config.toml
norm = "rmsnorm"
init_mimetic = 0.5
optimizer = "muon_variant"
lr_mult_o = 3.0
beta1 = 0.95
seq_len = 512
Each number is 128 + 24 x the weight over its row's rms, rounded and kept within 0 to 255. Layers, rows and columns count from 0. Numbers have three digits each. The size before them is the row's rms in percent of the matrix's.

# layer 3 MLP up, 704x256, rms 0.0845, rows 12-45, columns 128-191
115:134126134070170119087131113108158108099129107090123087124096103134121111093142152142195140120134115144114129139105154118129136161127105179160146149139100087150118151107103101129131140123141080
082:161124131136124112167126128145080135096102124143103171131154165139153097121083098152109092182128141140089163090140101130122124104157123135130151123131117111095105142117162114153142136107127123
100:124125109105097148089140116117113146106107145094097110085116107144175113108133110071115123070144143083156156152144121158139096129133116110148098120109168102135180122105153109128133146106104103
099:138136166105153092134135142167144122110121112178159088118146148179129138130146125129103147063154142119160113159104144113126112150108132085146113100129101144181106169117166113160160170101135145
119:161144132134095157134153114090156141119125131141187088096104135181132179106148125125126130105106152092160087118077098173126117113131127128154132157126196179140134173121193122135122107059139106
074:145118149124112088145160126083133135085165098123131122126137152117121129124145124115127167112181169099088103124113110097130125110112122164126084123122131141110118153161162142136105116110088130
099:163127124149136124126107160134094105140150118126132145204138170112140103132147143113092102123155112120176171119139147123078123152157136147139146136077143130106131132125135143135123129135121138
102:151119151155148157118119115153116153150120083127164099140153108175083104163147102135108180132153132114090138106147106093132153130122143127099108147126091104111098118126088100108149186076156131
082:148148153130126126073109118137144091113141077106081197111135167135156137124114119137153124144131139102099099101129112134157152101137134157165165080149079080123120149160127104100140121119119093
091:075130146120142109127105097098124124113146155119149056144135081108137137135155130131155109107123127106159123149117160158129101120093145170123095124151108091143145146094099127121122143143138123
099:128127091153105119114162130126134121123111090122093176110093118119091123131105143100117121116128148126108159109121128151147129146092149109120130109110103136153144140142143096172156158106131134
079:096118116133122086131135149115059129121154135108133149138096156108135158148157130164123159097127166166122137133102108096181181066132135123083133098127165125153084076090134138098115067096111165
091:117110085142151156136133118063142132090092130113157161109139156115123126125179126113109153126109105161121129117085114151132125105108149086104119150138156143127148103135099098133122100129137113
138:111105144129135133149125139153100121175145170128142170117123122121134110107105106146108128116150121098141138148141103145144108147109116097114119149153132114130124120094097104115128114130133098
119:108143081136125112171082144129133119142171097158122149095078153139138129112157166130090119125095140147115158120155119094126138100162108143076137116123134127151160102100166155095128135136092121
096:117106108144120161103167087165163108114115099142137119131159103135160094120162134149111098113160115142131147139129162106126124114156142129145106128095151096165118079150130128165176114125096126
111:149161109141117137125124144136118163156159103126090128131086105125142131105099145141098115114160114089124106147153140120090091125166110125134103140146135150094110132121111179155150131152146125
104:177108110103115123109162141167100134149081119084137179101094109101122148153114105129130100107137125134128130152152169129150123143140118119139122166114146151135136088091117141147085117154104152
100:072110138117148183127105161157154146137130136098159114144132092135164133108181153140119159117082132130145128170120131134106115145122143097109122143120111099116142127141101115115099095127162157
115:172111140119096169140167097130085089184074133128091164118112192148082077158127102134092121116157139138141144105120070105126136122143118114128098119118094134148153149133133122082134100136124140
108:088130117108117118116158115104101113117129135087110107131116084139134186125132116152131143105199135177136141125128146142133123111094155159091137121116154121114141109132155136135114137111145157
085:131111072117127116111152125100164112128137122148127141147146107133149125121109082157083050154158134126125142107093124132122131117152127156122120141124088114137169141125097134140148153111140121
094:135084124140141122138107162114140121104116113133113105117134114150121138162068119155149096127125146093088097123172134133152140084154127113122130152142084140150117162144123148158182148139137124
086:086126122121105155152131127141118144116119163092138160177155127097140150170129125128099113082138117096120098139140101144147142139101080124172156138164137100144178132133152168103121117109120150
115:117139098147132140124139108098161099155101137153086116083129102127129181117115158164179116120148091108107136124104119141150176091123103130107170099139140152141122165151133123150142145153121105
083:079152124111104150137126134096131127176093155162125098107093126140144129113191127108104136160092122137173112116088141151141138163132117119129141167112145165125119137108158136120084113133137131
107:131126154117078145152086099067177102120140166081148149148115087112161166131130103177117143095167117174127128156134135179101126133116069121134160126134127131142147138137111105132113160166132129
112:144117172132135058145150172154135136095096139124100135187105138124116097132127117107110118117133135134162154135144114111116125167108168126106144085182121157172159132125148111110158133122167144
090:145102096107160112101126105095138120111138134116145133128162114113154105106124143137110147143079145132119146114153137149136082099154094131103130090121071086138144142093139134173103109185085113
105:110144169109099151193114140151111158140099129180116113147126132137127095178132149110113148143134147109132133134150131145131090096177139147096180117107149146108128123099159141136118112108096164
082:148089130144128094141087160131135124101098105124130100167138188116139104086078145134126127128132103103097124118134103115127139135150136128106104119160140117117106167125124126142136152087124099
098:128104082130142165123128122104065129160114094165114104164115099128118133087139149108172103084147200118094124125130166079150130126147069134155125149164123095106089142141108099100164132167124099
096:114137144140149121155121110131171157146120105212105159103126113095126176171120147119100114103113105117143123179135153148099141151157105126111172155121154104149127147122124125129122119194140155
093:120098178130124141165111120086098153138115128095158138149119177063146102148147121154155118139111045099147131091149123128134108149154158130154137133111121145138133148128119176071117140104132128
# layer 3 MLP down (transposed), 704x256, rms 0.0984, rows 12-44, columns 128-191
112:124157143105147110152096149169131179117120124082132103096119104151100131156102130146181148098119144115158135095121165135094112123165141096134179129139096094152092163087131118123156127139097139
087:166145128103146174131122117120114129132104137113090124105134117168149115136111160086164092164111152150116126098091130142161082107062140156124169124077137154113099081114108160138169171105115120
096:105113095112124134108132168164104159119135146112105133098101139112155128095097094087106121095102142095107094155149125173099156139140116127166116101159131130132137116096100116146150136134113127
093:083118165106121081131136157131106106117147104136165086111086129141137156134140148123126137093097120092122133097130131092123136177099126162103128107108124166150156152111120090128164143098129169
119:134096163155114129141080128148117141168127153102094138132132108115160120142115125116149147095137136134113137103162133133134153156118143167151126144124121116159132126134141171134081115133118099
078:182116120129139116135135140107130147119117101112128083097164137141106140160095121115098143122141130101061123089126085096113084120135146141149107147138111092125136154149124112138108100111091171
089:142134131131134088149118126133115079153137095152117143131107187117163125167183140130110081125148102152126146162123166102131142126155114112127143122132153158093145159111118133145133113121126095
099:139104132120149127160129140108090128131129123094136215162191145139152153109138171116117148143109129097103154117122112126124092121157114114128089128108068150114115142170119154114091133126098129
085:112100109111130128126095156112142104133136174108128098169121114148132122139136116141095098130136155101124126088147141167095149148142087126128120109121119099098104133142140135112159099133133089
094:122119148163113140131111114123120115123139141097131098147104115111138150122103134149086097135130125117124156156134153148126094126170140161101115107178149130120144134125167128108102123089147133
101:103152144150177120148142115148079109147119117158086152125117159144104142132181132122107145131153154093127171103100144155121125145073159111132091142151108124111092095148061127130112135111109108
092:126097099118132080124123108094110129157119149085141132144111117089093117186105132125090157123139126120115148162162116159175171099132163096104129109138143155155148135104135124101137111114091118
088:151134153180130138150149123174147144151131125126141109125081091122139155152096119132126122139107149149140119104153081154111150091112133157100106138100123129194155118117102129101122152141103158
137:095138170132128111083143118140116163132069093161099089138111135135166161118132148098113130160148138157090126111116153114113088112103127161135122128111090159121125122095110140146116102157156142
121:128089130067103122111151094124110087169148062144158159105115133136103118134158141090131131108157136117088185108106115130177128202131094129112122124164076126140125107123178129127132136109108154
096:131122121138124122134147073139127136101132153128097102065169127098113105091126116136131114128128121142123051147090156129127097113180128092114120138139152109070094141129093111154101115139136137
104:128092116141122138156156141146152169133135088184087152159129159096148142170104099133146103075124091111161121123128124150102169156137136130131122141134130114100110145105153094143100140137081134
101:105104128128132103119131144126128101164169154115135141119112125147092167133133119103133121123095115130127149141123117113122130171102151114138145139144107123115146131155129098101098115139148135
101:088121138138140182134093142115119129079139126130125108102151113130114102131132112116139093151161128108176105145085175121127156158120131092114160146098153090111147110163109136131115119094136160
110:093077119106143130158122115113151111157067129123115131092149145150112107138114079111136092125153106129150143151139056130108204146126079129169098073106127156118133172094089137116027087137099161
124:125107137128109094150166151077120147151110117062103141117149085169122147108141127133116140097209108185121125121136155131156132093113135128114158128117120143105107107106154102141074154109128139
088:123113154150141138153142183121154142142128168128135195147190115110161111120093182156146137113074114162156081147146129113164123105147148149144085169107115165101127146119137158105141150114148125
088:117112126125137158150117132134152162139130121139118121122122132120154138123095124119148099117078107093095119120159148129120171116108148170146143155104114159164117134116147097127194156143171147
090:128175112113088124105164129148157124163087126142146123180120120116163144136131152069129105134102116105114112173120119127150137098093117092134126129100134153152188156127168153125135152079124111
114:125146091123132086131143130117120098155122115180103121100113095103116141135120158163152120115169119098176100103140112115125053144183117102106152132149144118104120123135155163140142113142154137
089:118143115120083162155141139118089162143064106148100118107078075148129165112141109146080114142117131126132104131113098128087168104111102164085103132166119157138085160124113132128104139134127093
110:104128150096108120130085107109145094083149175079115168098146104130138125107103160123087159156133092132088082135095168134132110125108104116127132130124121161158145116128132121137106149138083110
111:098077152104168093178145144126119130107104132115121172144140143127124134137135136107140135169153118098122149134152136123128093122114144134092168146128128169172095118101135145126178146085149137
087:139149125088133130084091142147109135158102111125159133125103081146150103108117122131072159155095113149134138091167117108149140125116135149129132096115101124166126108108145118122121121179103129
109:131138159079108159145116141175103114164181110159100122099123111140117135166102117124121102105085145108117143197136102138119159089142109113132148138161128143159123089135102189129129108104117125
078:119147152133155091116121152110150132131128060118115116175158149138129134124104134115120138134141119104125111072097118122106091127134134097129090159155150086088139137178098144143129107100165138
101:100120131156149099114103133172136133151098085112111136142123185168140119139092123110127119163164144179103150134132138120153097141113105085150127191102118123122100125145153121132123132123112094
088:141130102097137112121136127107097138105114112096129098124122090137095145139119165123087150112124128135132073148128151127068101108112099130113162153117123112138168085147108119116069123154163144
# layer 3 MLP gate, 704x256, rms 0.0833, rows 13-45, columns 128-191
086:146160088151112094174125145141109100109136100150144089134089107102157120144124137150139119145125152144106119100153130101070127126153144124122165128132131108122135108136064103155127102135107150
097:125130150094147138146085145131114112115121110145120124126110151100106140127101179177147158136102138141144145108130124101134112125139149153131129086146112128121131120143078158138084141146134121
096:147100130085101105092115146192119127150137135086138083133153144076132157112101128142155123116126148116137119129165078110126151101122090140092133129122100147087185126134100106102103122118109155
113:092088129144145113151117128166089133123121120120099174170161110089163084131094108138110131108132073168094152121149102106145137125139139112086120109118085103129130099162093153140119161148117125
082:084136124121120106146133142103122127109169144145144152119106140124149140110156130106144154136134128102092092130098130108126150142117140108112115122138171129114103114177196151175121127118155080
094:113137134107139136127157123102119065127149130159112095090064129119123167123147131111113153119146113151052131101132120133138154115148150110157108136107116094164128138190163099159141154087157136
106:141143143144127156112143144153110134157130088166138121160144058142115092160174143146122175139128155133103144131126132108132137147144124128107123115103089127127123120128131141121140188105143145
082:152079135157143146141126147154120138120150107173132129142124149180129086123126115099154121132134131135103101121103106148133153104102128135168165159088121102157109121135131123176120124128112163
096:106099167100144072122123115167074111123137145134142108134121093137145125141132116103177103124112202132136133098124127165111114106123163158125109111138123110134152147115142158134127135140106126
102:116114094166139098092129168133124110110127085108109162121137176139128088115074131135106097102133136173121144128147122125114127157167133125152110104114125092124139148133137116134128110109126167
084:143140088124137165141136120132146122119134179137141132094122137125157128050109136132124095118094113105159144097138126120063138186107128154121088141136111119148149154102127145147138135164149131
090:139127137132112091122134157157097152131152130141114092152122057115126138151102110146164159122106138161108129108146125116125136139147131144111158131088084118161116097124142159131146153090114167
144:105151162110124129106120095120096163160117163170120145163143143123147098137119128094130135169142148154131105135138152159151102142106143116122127170113074148122135125130129121146127155129126107
123:161097166089138140101177126117143128115102131108125100126160090119107127130109105126177141126147134130098078127116123148110105144072169112183102174162143127143110133158094109155118136122170147
099:134129080146117153104117105105116137084134180180122093131177133124129108143157145120164085129184136126138122118152177130099104171129124129102144096124145137107131137099118169106087122097078123
115:104087149124164154120153112123152119100129089137110143121136155133144138140153122091165155101138115138122146121138105122145124134126131129151162108134128147148125145131163081095107135119068148
107:075125128128145116155124125122137147075160152162097117134156133163165115089146152123149136121093113116133143075108108125124134117113131093082101108142124086126143151186106111130171171098162114
110:128156089145131158121148150113169151132102130149132130106096109167124146103148164168174151124165081153104123113137153153078140118169117119131125094149136127115118109149123167140157102154137088
104:111127110139143090128068159144172172123144138163170112134134086130100141128099120089151105100097119122095152175144141153163103131119129138160134104119153147117100099110096173136137149151102143
104:099130118103120094098119093105107124123139123082099109100092116123117169116148102139125121128174126162143157150154150140098097134093173164114118114122141126114155111142164134143104114142123122
088:157105111127067102097129103094141106166151115131135125128155104109127161093102116141110091158132136121116143115078106120112113134132125126166133120138108093137159157158137144138115130119128120
098:122139158173123083123123133119123141109142096129126156128079102113134157130139122078122128156100115160187135125111116132128103126092129103124159085112136129133155113103164148110083085133122137
087:096128088106131156107142125192128127160116101134143110138085133139152133100111107117120068122102113157107151145123140143117149147124110084136102102137146124172142165137123144106160122127117113
119:123106126152140110134103129117119120099148166140101139069110121095128150142110126126119114152079129123108153134095116132167168122140106078158147135127136148162149114163123119180178101095126098
091:099145110114096133133155099119167101132159112120147124122130133153112096089116124101146091125147128112126136096121142142126115097097150116173100168153106141136128122086112121152158106099159140
110:130131110079092151154087101099130139146095134092143120125129108070135169131128099173138116107111117157124170104137125134099119142122091080176147108087155140155152150127103115119124139138177123
108:086158214157111136104167121152144153133140119138087124142118116109121111128106152087110113155118118121113146107167100163132167160136148148114107117133090121105157129134117112100115154125118134
089:136127128086149111136131132164114157080100153145155148102125100156165129136138141132114112120133112120150102148139116106148153114129152098126159095086155127130106105144112155108137123145117164
111:153133152110145108101124114157166110173101109127119117075148123119122138121124132123115106129137072085090126100155148152145070112132128100128100106118118131165119147110107095136134124107133102
087:157117132165169069165079144170095143144109148112115098157152134120105091140126099116112149160137139112103084120097117111111157138149124135135116114146136147127144112106171136094099145122110167
099:150114101101152139126171121084117113131101101156161129128135110152148126100123128138138086134130141125121120110143117097101089144131093082121131128142131114132106112102138128118159147137105125
094:156143139116147122105122096123165140146138095172127171092133105093150180165083153145139111087155122133157146155124155116101145144105148112142129148130150106152114157119084129120127104135157144
095:165140131106092102146138129147159129133090117162110105116163136163105166153140130127130146111136195163138103147133150108128156114103128122119132106145151121124097098117128074147112121116139143